Weights of a small transformer language model.
Size: 8 layers, width 768, 12 heads of 64, MLP 3072 tanh GELU, vocabulary 32000.
Architecture: LayerNorm before each block, learned positions, biases.
Training: a variant of Muon for these matrices, 14188 steps.
Each number is 128 + 32 x the weight over its row's rms, rounded and kept within 0 to 255. Layers, rows and columns count from 0. The size above them is the row's rms in percent of the matrix's.

# layer 5 MLP down (transposed), 3072x768, rms 0.164, rows 1283-1335, columns 256-319
size [100  87 103  95  98 100  92  98  97  99 102 100 119  92  87  96 109 101 116  95 108  90  98  92  97  91 100 102 111  94  96  90 103  86 116 101 104 111 125 140 110  99 102  99  95  93 104  87  94 121  97  96  99]
[[123 146 126 158  85 126 128 116 117 155 103 103 158 132 121 142  87 136 159 119 144 117 141 169  86 196 139 116 146 142 153 103 120 123 165 123 113 168 126 116 109 166 195 160 141 155 109 122  88  81 126 143 124 190 141 122 147 145 115 170 196 201 173 139]
 [145 105 126 152 160 167 167  81 105 107 151 160 156 179 127 112 110 163 162 120 175 117 138 128 175 135 137  89 116 101 212 116  96  93 111 118 116 163  75 155 151 133 121 113 184  60 142 151 143  92 165 132 101 130 151 127  85 103 145  98 122 218 158 145]
 [131  58 155 122 151 161 141 116 164 121 144 106  97 187 137 168 110 144 136 126 119 107  91 137 121 161 136 118 128 136 137  64 108 164  87  82 162 187 107 108 111 142 170 122  63 119 101 129  53 153 161 150 105  69 125  82 139 199 101 115 131 122 188 128]
 [ 96 169 147 141 154  77 106 133 144 150 139 178 126 134 128 190 105  89 150 131 188 136 141 133 138 163 144 122 188 158 117 100 121 118 174 134 142 148 163  89 137 116 121 108  89 144 114 161 204 149 172  47 170  89 128 116 147 110 101 125 180 122  95 127]
 [138 149 128 119  88  93  87 116 161 171  80 163 135 121 122 181 103 132 133 147 120 109 131 129 155 131 155 157 144  84 133 135 161 145 156 154 102 108 161 145 140 142 194 149 144 148 108 143 170 135 102 148 175 142 115 125 188 142 131 209 127  99 138 113]
 [166 134 109 166 113 114 179 162 132 157 122 167 149 172 133 150 141 117 114 145 106  98 129 117 155 108 165 121 149 120 150 100  96 125 151  96 107  61 101 155 152 149 146 137 107 101 119 121 159 175 147 137 103 150 155 199  77 170 131 134 160 190  87 143]
 [119 170  80  77 107 109 106 192 141 152 120 149 141  89 139 130 146 112  95 196 126 108 169 173  91 153 111  99  98 113  86 161 114 147 142 176 133 118 141 111 169  63 158 139  77  97 167 132 149  56 114 122 139 127  81 115 193 163 118 161 115 131 165 137]
 [118  89 103 182 120 129 143  65 160 109  77 146 105 127 104 132 168  98  96 163 103 113  82 137 131 134  48 145 136 130 145 172  34 131 166 194 165  42 105 143 120 143  79 162 126 158 138 127 141 142  83 169 111 169 147 141 118 102 187 159  96 170 161 151]
 [ 79 137 174 122 201 180 180 123 122 143 132 138 149 157  97 101 114 117 110 145 127 118 153 172 174 124 161 106 120 128 108 128 168 127 134 133 171 165 163 155 128 161 181 107 135 160 139 155 194  96 152  65 153 126 122 124 110 110 107 177 124 188  91 139]
 [192 147 160 158 139 178 169 135 101  52 133  76 119 156  94 116 117  85  76 150 103 194  59 121 118  95 152  93 146 143 179 114  73  76 179  97 151 118 135 111 170  83  77 143 139 170 137 174 137 132 166 116 155  77 101 133 112 113 150 125 118 172 127 172]
 [135 132  73 109 137 150 149  99 111 181 156  85 131  89 164 150 168 116 109 167 131 111 124 107 139 154 121 115 142  98 117 118  99 167 102  86 177 106 134 141 125 145 139 113 133 113 120 143 104 120 144 159 157 125 138 171 138 107 178  92 168 116 141 145]
 [ 97 145  74 200 154 111 120 116 124 169 141 162 141 110 105 136  77  84 156  65 155 117 154 104 136 176 153 206 174 146 104 135  88 178 107 146 133 154 114 126  61 181 132 157 179 109 141 181  95 145  87 114  64 183 124 105 114 111 133 180 189 146  90 134]
 [160 207  93  96 140 106 129 189 181  94 162 157 113 160 138  61 162 110 174 146  82 164 145 116 105 168 176 129 160 160 197 176 138 140 120 197 133 126 141 112 175 108 147 110  61 102 133 122 152  90 107 151 153 110 147 114  97 139 152 119  60 153 110 135]
 [ 89  74 203 141 124 113 166  77 203 130 153 187 105 132 103 147 138 153 124 129 172  96 148 144 151 100 166 106 120 147 103 192 127 104 170 124 182 162 153 104  83 135 102 113 147 158 177 106 107 140 109 162 169 156 126 113  98 148 152 130 183 179  88 120]
 [145  50 133 160  74  94  88  99 154 131 138 127 104 149 147 139 158 152 165 161  79 124 204  83  91 128 122 145 108 124 112 199  78 101 117  94 131 191 169 104 121 147 134 121  63 121 106 132 132  73  87 115 141 102  81  86 111  95 143 132 182 132 183  98]
 [128 121  81 115 149 122 158 165 145 131 152 117 131 178 155 165 175 142 111 153  82 169 124 107 159 126 113 103 123  80 165 144 124 134  95 122 107 168 158 120 124 124 136 138 112 139 120 120  97 133 134 120 159 142 120 107 161 139  68 155 161  62 145  97]
 [ 82 174 121 148 128 122 121 123 105 167 144 132 164 142 178 139 129  77 141 101 125 114 168 164 103 153  74 139  76 119 149 166 107 139 155 174 131 177 148 108 136 198 137 165 141 167 153 114 143 166 153 130 119  98 144 114 137  71 168 122 152 171 112  95]
 [184 119 145 157 151 117  71 170  78 140 131 108 160 163 156 123  79 116 125 126 129 106 147 155 133 138 128  61 153 141 105 135 154 105 172 144 198  84  68 110 180  96 126 130 130 117 133 121 156 166 162 113 163 102 154  94 132 137  74 189 163 121 162 116]
 [ 81 143 123 110 137 174 104 133 136 133 133  91 148 140 127  82 116 160 133  62  80 143 158  96  92 188 175 107 106 102 152 160  92 173 165 123  97 133  85  75 159 181 110 158 149  86 114 178  79 102 106 109  91 161  84 129 132  64 107 152 124 112  89  93]
 [170 130  70 141 143 109 160 127  99 161 148  74  79 138 133 132 170 148  95  78  98  96  99 122 151 216  69 107 135 123 126 129  67  91 145 138 135 124 136 155 140 146 117 136 119  80 137 119  96 117  99  81 119 184 103 108 170 132  90 159 117 117  90 145]
 [154 125 163  84 115 149 149 110  55 132  70 111 116 110 127 106 156 121 103 153 124 113 133  92 124 184  90 138 157 110 112  74 166 128 131 101 123  76 143 136 147 122  91 122 133 149 164  71 125 158 112 148  94 142 194 133 112 162  86 204 113 122 129 107]
 [127 123  87 142 126 133 156 134 176 188 198 154 123 136 182 145  61 133 124 143 124 196 105 177 147  94 116 125 177 159 108  92  88 135 131 113 166 124 159 200 168 188  86 178 144 153  86 176  98 101 118 178 121 180  91 131 186 114 125 101 133 137 101 101]
 [ 86 146  93 122 160 139 130 151 159 136  91  77 130 165 124 112  74 119 109  92 178 108 139 109 144 110  97 175  94 197 157 164 103 133 145 109 121 136  89 144 120 142 132  71 201  89 104 118 106 127  90 148 124 140 128 148 114  82 122 124 184 174  96 114]
 [116 126  76 146 134 113 167 141 148  94  67 117 133 144 151 121 103 107 185 120 128 115 107 138 106 150 153 165 138 146  83 132  97 117 137 128 103  90 173 126 120 112 160 103 172 112 110 165 102 123 122 119 226 156 106 166 116 156 104 116 179 113 136  86]
 [ 86 127 145 147 132 128 170 126  79 126  79  98 120 134  99 132 146 116 161 100 133 113 133 102 158 136 176 104  61  97 106  92 153 147 154 132 185 124 185 156 121  65 155 136  49  77 150 130 151 109  79 137  79 111 153 146 122 115 139 151 146 161 133 168]
 [126 107 185 136 106 199 123  62 130 132 123 138 110 180 166  79  33 137 118 126 124  85 104 215 117 124 127 128 142  56 160 133 136 174 153 146 170  86 140 138 142  88  51 140 154 144 131 126 164  97 176 116 139  86  90 113 177 169 148 108 102 154 147 128]
 [177 152 136 131 153 127 128  96  66  88 126 108 137 129 119  70  99 223 161 140 160 147 106 159 104 164 148 144 109 102 122 140 101 169 103 121 153 190 114  64 129 176 140 142  83 145 150 143 118 114 124 139  69 130 114 101 152 143 129 110 133 122  91 154]
 [123 113 160 120 138  88  75 131 108 167 192 114 102 109 182 115 178 147 142 201 167 145  98 158 125 126 127 188 162 188 121 141 179 176 115 176 146 135 141 166 159 104 126 129  94 163 133 105 113 113 150 150  89 123 156 195 165 202 149 167 179 157 143 107]
 [117 194  95 104 145 118 117 138  91 209 137 176 173 139  91 139 103 125 149 163 187 148 124 135 152  81  99  91 121 152  91 146 136 147 133 106 118  97 135 147 170 121  99 122 204 106 138 129 152 123 140 110 160 165 157 157 191 231 146 147  87 142 143  90]
 [137 174 139 117 174  83 146  85 142 106 131  81  40 131 146 100  94 130 169 145 143 171 157 128 142  72 140 168 114  80 125 170 126 116 126 101  99 166 144  95 150 131 143 107 156 127 109 140 160 147  92 102  87 142  46 127 114 163 131 217  94 145 133 165]
 [120 124 166 120 122 167 129 102 106 107  78  85 113  63 171 146 150 142  87 106 102 136 167 164 134 153  90 107 133 150 136  98 126 142 105 129 145 135 125 145 139 136  75 126 143 108 132 115 117 161 136 126  99 191 110  89 117 149 185 162 141  94 164 105]
 [112 179 160 108 180 159 155  67 135 108 164  91 141 137 123 154  80 100 132 165 127 119 122  92 141  87 156  89 131 122 141 126  89 154 131 168 170 151 100  52 151 163 175  98 141  79 189 116 134 108 136  95 200 126 153 139 159 119 102 147 125 135 122 128]
 [ 97 120 135 123 108 181  56 136 111 103  94 191  78  97 139 111 146 144 136 147 166 116 171 112 160  74 106 109 131 156 126 162 216 113 122 113 113  99 148 128  95 185 106 151  57 139 161 106 103 138 104 112 197  95 185 100  77 163  89 183 133 118 107 180]
 [165 138 115 131 125  98 129  77 108 115  99 194 100 150 157 151 199 218 102 131 121 180 141 148 133 142 105 135 120 174 168 138 117 108 125 119 137 120 130 136 151 176 121 113 153  71 107 103  89 196 133 153 146 162 124  80 115 173 143  87 101 126 134  90]
 [143 143 169 102 175 111 104 126 119 158 157 147 120  66  65 137  62 191 117 103 148  96 165 110 111 153 177 126  98  88 117 122 115 148  94 139 158 162 164 170  99 158 109 141 123 161 157  56 141 143 152 101  90 103 141 135 125 149  58 177 101  63 148 156]
 [139 191 115 182  39 153  98  79 110 100  95  96  92 121 101 104 171 106  94 154 109  71 172 119 151 119  92  95  62 117 160 115 111 139 117  92 114  92 180 130  98  95 105 103 143 132 140 123  91 152  98 149  79 101 121 121 135 190 136 124 143 124  86 146]
 [123 178 111  98 148 108 124 146 150 129 179 102 107  76 138 150 140 194 111 171 168 206 183 165 117 118 102 209 136 136 136 123 104 142 141 166 159 118 206 183 164 113 138 104 169 126 129 108 139 145  77 178 150 135 139 132  94  98 121 146 216 120 118  96]
 [169 165 128 132 117 106 135 101 148 148 160 153 149 111 160 146 137 109 140 162 126  84 130 135 204 150 139 106 158 123 145 135 166  83 109 109 124 110 175 118 136 153 124 135 108 165 149 130  97 178 160 193 155 112 137 140 135 199 100 180 163  84 179  94]
 [100 124 167 172 136  91 147 122  82  84 165 173 177 124 160 131 108 106 140 196 136 162 121 144 147 126 131 138 149 137 140  89 122 125 173  85 146  72 129 153 131 131 154 133  66 133 139 120 138 148 132 101 147 127 103 119 111 114 223 105 136 178 145 139]
 [ 85  93  92 137 142 137 112 114 103 126 123 132 101 120 112 111 148 133 138 217 132 141 104 114 137  77 142 201 107  75  92  82  96 105 101  93 140 101  87  85 125 126 142 144 114 103 110 128 117 129  76  99 164 135 102 177 116 138 180 120 132 148 157 129]
 [ 66 134 143 176 195  93 115 112  65  84 120 151 135 112 170 122 119 157 166 150 148 191  77 102 122  93  66 123 146 139 111 135  98 149 146 112 167 160  91 115 126  90 140 163 185  86 141 155 129 129 109 107 121 138 137 122 151 199 109 127 194 118 131  87]
 [104 177 171 153 139  74  35 133 170  97 114 171 149 166  89 129 114 114 163 122  51 141 105 207 125  95 115 112 104 120 132 128 115 139 107 155  88  79 161  95 140  99 137 138 185 127 125 154 104  71 147 142 204 159  91 145 175 153 133 116 118  96 101 129]
 [ 87 162 179  89 193 117 161 195  93 131 128 129 113 111 152 118 153 169  89 183  94 119  68 143 176 146 135  90  83 171  83 115 116 127 129 160 151 109 114 120 123 176 146 117 112 117 163  86 123 177  96 141 141 148 139 113  95 134  92 196 130 124 166 108]
 [130 179 161 114 116 105  66  89 168 113 112 109 140 167 104 147 118 171 123 173 149 126  92 140 163 177 135 184 149  76 105 149 212 115 146  79 183 133 165 122 166  94 100 103 145  90  76 155  81 132 104 183 174 151 124 169  88 143 177 103 104 160 170 133]
 [124 103 162 124 116  82 141  70 110 139 102 131 185 135 134 126 127 138  96 142 153 135 168 106 171 121 171 197 140 124 101 103 139 127 147 140  89 110 175 168 113 110 121  67 154 237 148 154  77 135  80 136 190 152 110 135 150  74 154 110 120 102  87 119]
 [148 142 138 110 115 124 135  97 116 119 141 158  50 184 182  87 147 142  92 139 135  99 223 109 181 119  95  60 151 165 146 155 140  86 154 111  72  24 138 142 122 157 132 107 157 118 153 107 137 117 128  98 106 134  73 134 172 110 182 121 111 151 141 137]
 [117  80 129 126 140 118 118 166  81 181 180 141  75  89 111 144 108 167 146 129 149  95 125 140 121 121 163  92  60 134 136 153 116  54 105 137 124 123 114  68 119 121 116 125 177 162 142 137  71 137 125  96 164 154 124 129  76 135 118 189 107 182  99 139]
 [ 96 109 159 122 176 122 163 114 138 129 155 140 144 162 125 113 149 158 175 100 138 141 154 103 149 204  79 111 134 121 143 148 138 152  82 148 149 125 158 131 164 120 146 126 125 130 113  76 134 106 122  99 107 130 148  52 161 105 153 132 142 153 156 139]
 [151 126  97 161 140  82  60 118 163 193 121 173 154 144 143 121  87  97 107 154 146 151 100 130 154 125 149 138  55 172 137 161  88 106 117 152 150 157 123  96 114  95  94 134 172  85 147  88 118 145 164 145 149 136 108 114 209 183 136  86 132 143 141 126]
 [127 111 152  82  78 114 183 151 127 121 162 102  95 174 132 103 122 151 147  50 142  82 113 143 150 139  61  97  89 148 110 130 110 135 125 122 120 130  91  94 233 106 130 151  93 102 130 112 122 123 120 145 141 109 132  52 116  71 134 126  99 119 190 146]
 [194 121 195 125 129 180 147  54 104 170 154 182 103 137  97 171 113 112 152 127 180 181 141 153 179 130 131  79 107 157 123 129 165 122 144 160 106 136 110  79  93 171 118 132 127 177  99 146 133 117 132 159 149 164 100 129  86 147 150 160  89 213 138 139]
 [166 122  96 157 151  83 135 116 112 160 133  94 110 149 163 124 103 177 151 172 128 105 168 113 153 129 147  93 176 113 130 116 152 136 207 141 164 132 145 156 169 144  96 120 144 142 132 105 113 129 130  92 170 120 139 131 132 141 133 170 110 152 136  80]
 [131 154 183 117 156 120  80 117 157 142 103 157 195 139  81  91 139 184 160 156 192 131  91 187 143 116 144 130 124 138  87 132  98  55  74 167  94  89 117 100  94 106  79 100 171  92 173 107 121 133  72 137 127 107 143 138 152  80  85 173 111 206 133  79]]
# layer 5 MLP up, 3072x768, rms 0.0986, rows 1284-1335, columns 256-319
size [101  94 100 100  87 103  92 101 100  99 102 106  98  89  98  95  98 104  97 100  95  95  92  96  90  99  99 100  96  97 100 105  96 120 106 100 105 118 123 104 105  96  95  96 102  88  91  96 112  96  95  99]
[[124 112 161 144 170 125 120 139  91 135 126 127 149 117 140 140 122 166 115 147 129  86 125 169 128 174 125 129 184 132 131 179 141 131  84 173 146 133 111 146  71 105  92 138 151 170 103 122 150 129 108 149 103 116 199 123 174 126 140 191  86 109 150 157]
 [103 111 117 121 107 158  82 162 127 126 165 121 126 123 138  82 142 132 128 186 210 121 132  93 105 116 148 152 124 120 117 119 127 117 144 104 117 151 127 105  87 128 117 115 157 208 142 120 135 138 166 106 107 133 165 133 143 127  82 117 134 131  85 134]
 [152 169 133  59 203 131 104 114 121 170  98  96 141 104 132  60 127  70 131 151  91 130  94 112 137 108 201 130 115 127 117  84 174 161 171 154 136 214  85 154  74 119 171 111 130 151 149 128 135 128  57 112 189 136  97 133 149 142 100  85 135 116 129 164]
 [159 122 141 121 121 125 172 111  92 139 202 154 191 147 140 143  84  90 111 105 153 153 139 137 138  66 161 115 101 139  67 123  69 145 155 128 140 149  67 118 128 170 167 153 116 167 177 105 117 132 136 156 151 196 114 138  88 188 126 125  83 109  49  80]
 [161 133 128 120 131 123 122 136 131 144 120 106 117 157 120  98 176 153 143 170 154  98  59 186  93  87 136  99 113 118 148 111 125 110 103 124 173  83 106 169 164 116 108 211  64 126  87 118 133 179 129 138 138 146 127 104 113  65 189 156 112 153 123 124]
 [201 136 142 142 105 130 111 131 102 129 148 125 162 102 144 108 109 118 147 113 130 110 170 157 126 152 118 100  91 139 109 123 101 125 114  93 117 155  88  93  70 140 113 177 166 125 150 125 112 142 153 109 164 154 165 116 118 130  78 113  79 127 145  90]
 [ 94 193 114 152 105 106 127 135 152  98  68  77 160 139  95 197 102 109 143 144 143 149 101 161 114 166  97 171 108 161  64  85 121 130 162 108 122 107 168  73  98 115  98 142 108 140 204 147 130 178 173 110 134 155 115 171 153 123 115 138 101 135 129  96]
 [103 158 131 131 181 136  95 131 115  83 128 152 149 114 117  94 162 116 156 139 110  45 174 177 129 149 166 169 157 166 104 202 145 137 185 137 124 111  89 150 134 175 121 114 136 130 153 116  89 155 107 153 149 141 106 151  85 154 114 182 147 127  93 198]
 [117 142 161 161 156 113 139 117 114 131 157 164 153 159 135 183 102 137 153  52 144 111 110  93 166 159 223 100  98 143 136 124 149 150 132 120 131 125 134  81 126 130 130 166 139  98 127 144 155  78 160 128  79 124  95 151 101 118  72 174 163 101 144  90]
 [ 94 165 102 124 145  84 110 118 113 180 104 170 148  35  93 103 143 134 178 128  70 186 146  57 146 163 131 118  96 148 137 177 134 133 117 109 137 154  94 155 111 153 119 131 131 163 130 116 113 111 132 164 109 133 108 161 136 151 109  86 154 134 128 187]
 [152 128  85 175 173 159 112 155  89 130 101 107 106 132 162 153 137  92 129 108 123 109 149  99  67 150 175 100  87 159 160 134 180 125 155 141 113 146 125 125 106 116 122 129 101 115 125 145 147 153 158  43 164 187 146  97 199 105 147 107 100 179 148 155]
 [133 132  78 137 150 134 137 140 125  84 131 134 120  93 136  94 127  99 163 135 135 104 186 130 105 143 176 109 114 175 156 155 145 124 119 197 162 128 127 138 107 202  75 130  87  58 133 159 139 151 129 120 166 151 140 150 155 103 109  99 143 149 138 139]
 [115 165 192 117 149 161 162  91 120  82 120 148 105 147 164  61 159 168 168 141 128 188  91 131 157 120 132 133 114 179  91 136 110  91 155 111 124 162 155  79  80 136 147 176  93 156 177  74 121 146 159 169 128  88 125  93  87 117 134 110 180 126  89  91]
 [119 132 135 158 151 105  94 141  87 139 135 128  87  92 119 131 100 154 102 122 211 113 169 142  89 116 136 112 122 170 139  46 103 120  91 167 150 108  97 141 120 134 136 156 223 101  91 103 129 122 141 113  91 118 132 100 183 139 117 145 168 154 101 145]
 [180 109  54  75 105 162 167 124 121 100 153 134  94 159 102 177 177 146 127 119 135 104 144  81 109 187 166 152 166  82 169  76 103 175  98  81  88 145 130 109 145 152  86 110 159 123  86 130 147 144 168 160 170 109 173 151 118  34  83 131 183 124 158 149]
 [ 92 143  93 172  88 179 106 119 120  88 156 121 210  88 143  30 109 105 151 124 115 148 126  71 131 119 150 154 138 148 173 139 115 126 142 149 114 137 142 193  99 134 140 111 148 163 163 125 162 158 156 123 149 116 127  94 131 143 163 111 125 115 128  96]
 [142 140 124 132  97 145 120 158 104 157 144 123 157 106 124 103 147 122 147  94 153 172 140 139 119 129 146 179 159 134 182 119 115 131 140 109 114 166  67 153 106 103 136 168 123 155  87 145 122 130 142 120 149 121 152 165  96 116  94 181 202 110  70 158]
 [114 183 101 111 131 198 144 138  91 144 101  95 142 132 160 130 112  76 127 147 146 199 218 143 127 103 131 116 158 168 131 145 143 126 114 110 120 142 164 149 165 105  80 147 134 163 155  93 122 116 148 138 165 115 116  90 131 148 120 131 136  77 124 145]
 [152 217 159 109 130 129  89 120 192  82 117 156 115  99 151 108 133 109 118  70 116 151  97 130 131 127 108 110 151  96  99  75 124  67 163 143 106 139 142 186 110 132 142  93 163 127 178 129 156 190 122 134 158 103 174 127 167 120 144 150 131  64 117 185]
 [148  94 122  89 137 160 140 164 151 117 117 107 104 189 129 163 184  72 150  95 144  70 113  98 138  94 126 183 104 120 143 108 104  55  74 137 132 101 124 142 173 156 115  47 162 105 114  92 123  65 172 163 104  73 103  66 138 145 123 123 113  75 147 111]
 [132 170 153 134 164 132  78 141 162 224 135 128 117 112 165 135 201 126 114 188 141 153 212 154  47 135  66 125 132 128 136 161 134 185  82 164 139 161 102 148 137 225 130 109 102 118 143 122 204 130 153  68 115  81 152 172 204 132 141 153 120 170 120 116]
 [108 141 145 161 103  58 134 118 107 151 124 115  74 120 157 148 147  94 126 156 114  51 180 192 159 135 144 113 137 203 122 120  98 138 105 113 147 184 121 105 124 135 119  74 158 121 112  32 167 130  98  61 153  61  38 122 181 159 122 150 115  85 187  77]
 [127  89 158 136 139 132 129 124 172  79 162 138 122  76  58 132 155 162  77  98 150 139  87 144 121 155 145 125 146 149  96 129 159 108 118 134 117  92 164  75 107 124 151 128 154 134 168 147 129 148 176 128  80 176 108 125 148 171  94 164 169 136 159 135]
 [168 132 174 178 127 151  77 157 127  68 112 142 184 158 201 111 144 129 144 107  80 131 142  76  71 153 115 105 138 178 123 110 110 150  95 164 121 123 156  84 104 117 101 166 157 112 143 106 188 212 152 101  73 155 165 161 181 125 132 175 136 120  54 137]
 [ 82 102 107 182  95 123 135 138 154 124  85 121 137 104 130 130  86 123 178 118 145 121 148 176  97 151 124 175 116 100 121 149  81 118 112  50  79 128 105 103 153 153 135 104 149 146 124  71 165 114 122  99 117 128  60  74 102 143 185 113 114 106  80 150]
 [113 124 108 108 125 142 137 108  69 117 140 144 123 103  78  99 136 107  46 137 138 127 124 116 175 115 179 156 142 115 157 131 128  96 108 116 109 159  83 194  97 100  86 207 164 124 152 122 129 101  88 131 114 159 105 125 132 164  67  38 177 147 161  79]
 [103  48 105 131 149 130 113 139 137 175 160  77 113 107  93 127  92 203 162 111 168  60 110 126 139  90  97 176  97 193 151 158 145 140 137 129  54 166 137  83 134 151 128 115 135 189  67  60 107 165 154 152 130  98  79 146 156 132 157 220 149 174 155 122]
 [118  98 102 120 136  96  70 108 150 164 119 106 140 162 101 152  49  66 164 150 109 162 100  64 160 111  91  75 141 133 107 140 108 149 134 156 212 129 157 192  90 185 137  93 205 137 186  41 116 132 168 138 113 176 105 182  92 129 226  76  98  98 122 110]
 [176  95  63  98 111 183 154 131 152 146 164 143 145 116  53 148 141 204 109 100 116 122 168 111 139 138  56 125 111  98 112  87 148  99 128 118 173 135 102  88 144 100 179  90 197 173 188 122 125 116 107 153 190 137  56 131 124 147 150 109 150 181 134 180]
 [137 145  98 132  74  77 127 103 152 103  88 181 180  97  95 151 115  78 103  88 152  95 143 129 126  71 143 148 113 171 179 126 171  93  88 199 148  82 156 111 131 140 140 157 142 140 114 188 125 143 133 142 113 119  69 146 151 147 143 126  95  58  78 158]
 [144 159 136 128  92 141 170 168 131 150 151 164 112 118 150 148  71 117  88  85 162  95  83 115  95 131 150 141 120 133 142  80 145  77 113 120 181 152 151 105 147 123 189 125 178 177 157 128 170 116 145 119 114 122 132 127  88 129 111 119 124 121 142 155]
 [158  92  87 136 120 136 183 124 161 154 159 117 153  55 123 136  57 163 145 100 132 146  73 191 145 128 126 127 136 185 123 110 158  60 139 135 170  92 132 167 119 164 148  50 115 116  74 138 134 156 138 120 109 116 128 134 196  95  76 131 116  96 162 181]
 [128  84 188 153 175 141 159 102 160 141  93 106 101 158 155  94  76 105  81 139 168 116  85 108  87 149 136 160  86 138 104 149 108 120 158 133 112 120 122  98 130  99 110 146  77 176  97 117 110 155 144 124 147 159  69 199 152 144 171 144 132  97 148 128]
 [144 162 151 154 133 139 116 131 118 100 105 124 167  90 122 129  89 188 136 114 130 130 149 122 125 103 128  83  98 131 113  83  86 117 130  95 183 139 104 109 120 173  80 137 130 112 125 153  82 139  63 135  96 140  91 180 152  78 124 131 122  73 157 140]
 [104 111  50 173 105 157 104  82 112 120 173 100  97 104 134 151 131 115  76 136  92  86 145  90 154 130 132 129 132 173 148 174 142  76 132 105 121 124 127 113 187 136 157 162 120 146 126 166 139 101 136  89 116 134 193 143 163 141 142 118 135  78  50 109]
 [132 134 123 164 103 169  75  90 201 144 147 162 173 161 126 124 164 185  74 143 120 120 149 134 159 125  93  62 178 143 155 186 152 121 116 115 183 113 104  60 126 162 101 134 169  98  97  97  87 150 149  85 121 126 137 174 119 168  83  86 116 116 178 116]
 [ 91 110  88 156 148 129 129 132  93  69 120 130 160 135 148 163 121  85 153 149  94 103  90 110  82 162 121  52 122  75 160 107 229 103 143 142 115 165 111 164  81 128 113 113 127  92 139 182  77  99 116 157 138 178 170 101 140  86  89 133 152 137 126 155]
 [165 124 215 107 137 123 135 153 104 125 124 194 195 129 162 116 179  79 112 160 146 117 177 166 108 121 158 141 101 138 133  86 184 159 146 141 170 108 163 135 136 113 150 132 129 118 154 135  96 159 172 140 184 157 160 172 102 115 176 130 132 158 172 202]
 [168 123 116 109  99 130 108 139 112 149 140 181 147 166 153 172 133 145 108 169 193  83 139 111 144 163 136 155 101 134 112  85 133 142  89 101 117 121 110 126  80 144 156 108 143 174 131 136 132 150 176 148 165 128 112 151 129 166 225  75 105 150 152 188]
 [115 113 160 127 221 166  46 193  73 119 129 129 174 122 130 109 131  67 110 149  77 156 169 114  96  93 104 127 141 177  98 148 170 192  73  45 152 163 141 114 126 127 119 128 121 128 128  74 113 101 141 118 133 146 194 172 125 200 118 155 213  51 142 125]
 [102 137  45 185 130 183  79  99 140 134 155 161 109 186 143 131 151 143 110  75  77 226  99  68 127 106  76 139 142 143 110 119 100  87 114 147  45 117 170 108 138  99 190 183 103 140 132 150 128 152 119 145 139 109  98 157 178 145 125 135 170 131 170 180]
 [155  90 169 170 174 156  78 177 161 120 214 128 136 154 110 147 112 189 114 160 141 114 173  95 140  68 136 112 107 163 155 104 165 130 118 145  87 129 114 152 136 145 146 184 152  99  85 128 104  99 130 142  81 154  96 186 115 122 155 140 155  87 139 117]
 [103 117 113  98  86  96 128 151 133 135 119 160 122 131 155 110 125  93 137 127 128 129 126  91 123 123 145 133 137 104 153 147 158  96  70 118 159  63 121  97 131 128  97 112 144 135 124 184  79 109 125 116  76 112 170 107 169 115 191  79  81 151 145 108]
 [141 142 117 152 153 161 184 208 120 109 151 112 123 121 174  93 144 109  95 130 136 187 134 118 136 160 118  68 120 142 166 100 113 129 162 159 122 182 106 113 127 163  95 109 125 116 173 116 133 140 122 194 104 137  81 147 109 173 238  96  99 126 131 136]
 [113 139 128 144 109 132 116 169 135 124 160 138 129 142  87 155 113 131 168 109 126 164 189 170 162 171  93 113 105  98  77 153  72  62 109 108 128 132 107  92 145 110 107 118 152 118 174 125 137  79 109 113 135  50 160 123 171 141 140 127  95 101 116 101]
 [188 132 156 173 189 103 142 123 165 139 138 172  78 143 122 163 170  61 125 147 127 135 107 104 146 107 126  96 123 119  86 138  93 170 165 130 137 168 194 137 101 108 181 134 101  63 150 146 157 167 186 101 177  87 135 149 154 164  76  94 184 144 165 179]
 [ 94 162 187  92 117  94 102  99 126 125 105  96  93 102 116 162  89 144 141 114 181 141  92 104 169 172 149 181  35 127 200 131 103 102 107 150  91 136 140 123 122 174 112 150 194 167 129 170 164 106  86 195 152 154 161  82  99 154  93 133 154 111 136 154]
 [147 134 147 111  95 113 112 132 121 132 156 153 136 149 141 130 130  87 103 109 140 113 103 134  82 144  91 116 104  99  86 157 144 156 150 131 109 137 104 147  92 131 123 107 100 125 142 103 137 167 161 148 160  92 134 124 151 110 115  88 151 104 106 158]
 [138 158  74 141  95 112 131 115 163 115 119 135 128 131 171 111 113 103  87 152  50 126 127 107 126 135 189 207 174 160 160 107 125 144 130  99 156 175 158 150 100 167 137  86 123  92 126 140 120  87 146 135  64 105  93 134 146 106 141 130 134  68 108 124]
 [169 138 154 167 139 107 143 139  91 130 112 145  97 134 110 127 143 128 150 111 123  96 137  91 109 138  98 106 135 168 118 142 189  88 140 163 168 164 112  96 128 134  94  80 154 170 120  86 129 151 148 151 123 131 189 126 137 102 158 151 134 158 174  98]
 [156 186 121 128 123  98 140 143  68 156 115 197 129 157 137  97 125 156 145 132 110 134 123 186 136  84 111 209  85  94 123 135 130 117 143 156 121 144 140 173  91 134 143 118 133 126 135 148 134  87 142 148 131  87 124  58 121 133 140 159  96 109 145 157]
 [140 151 120 122 114 155 118 163 156 154 107 143 143 160 185  99 128  55  95 110 196 144 144 127 167 138 154 138 110 106 113  85 140 161 102 139 141  58 149 150 125 156  94 115 118 156 158 147 136 142 123 124 126 128 139 140 120 137 107 119  55 126  83 151]]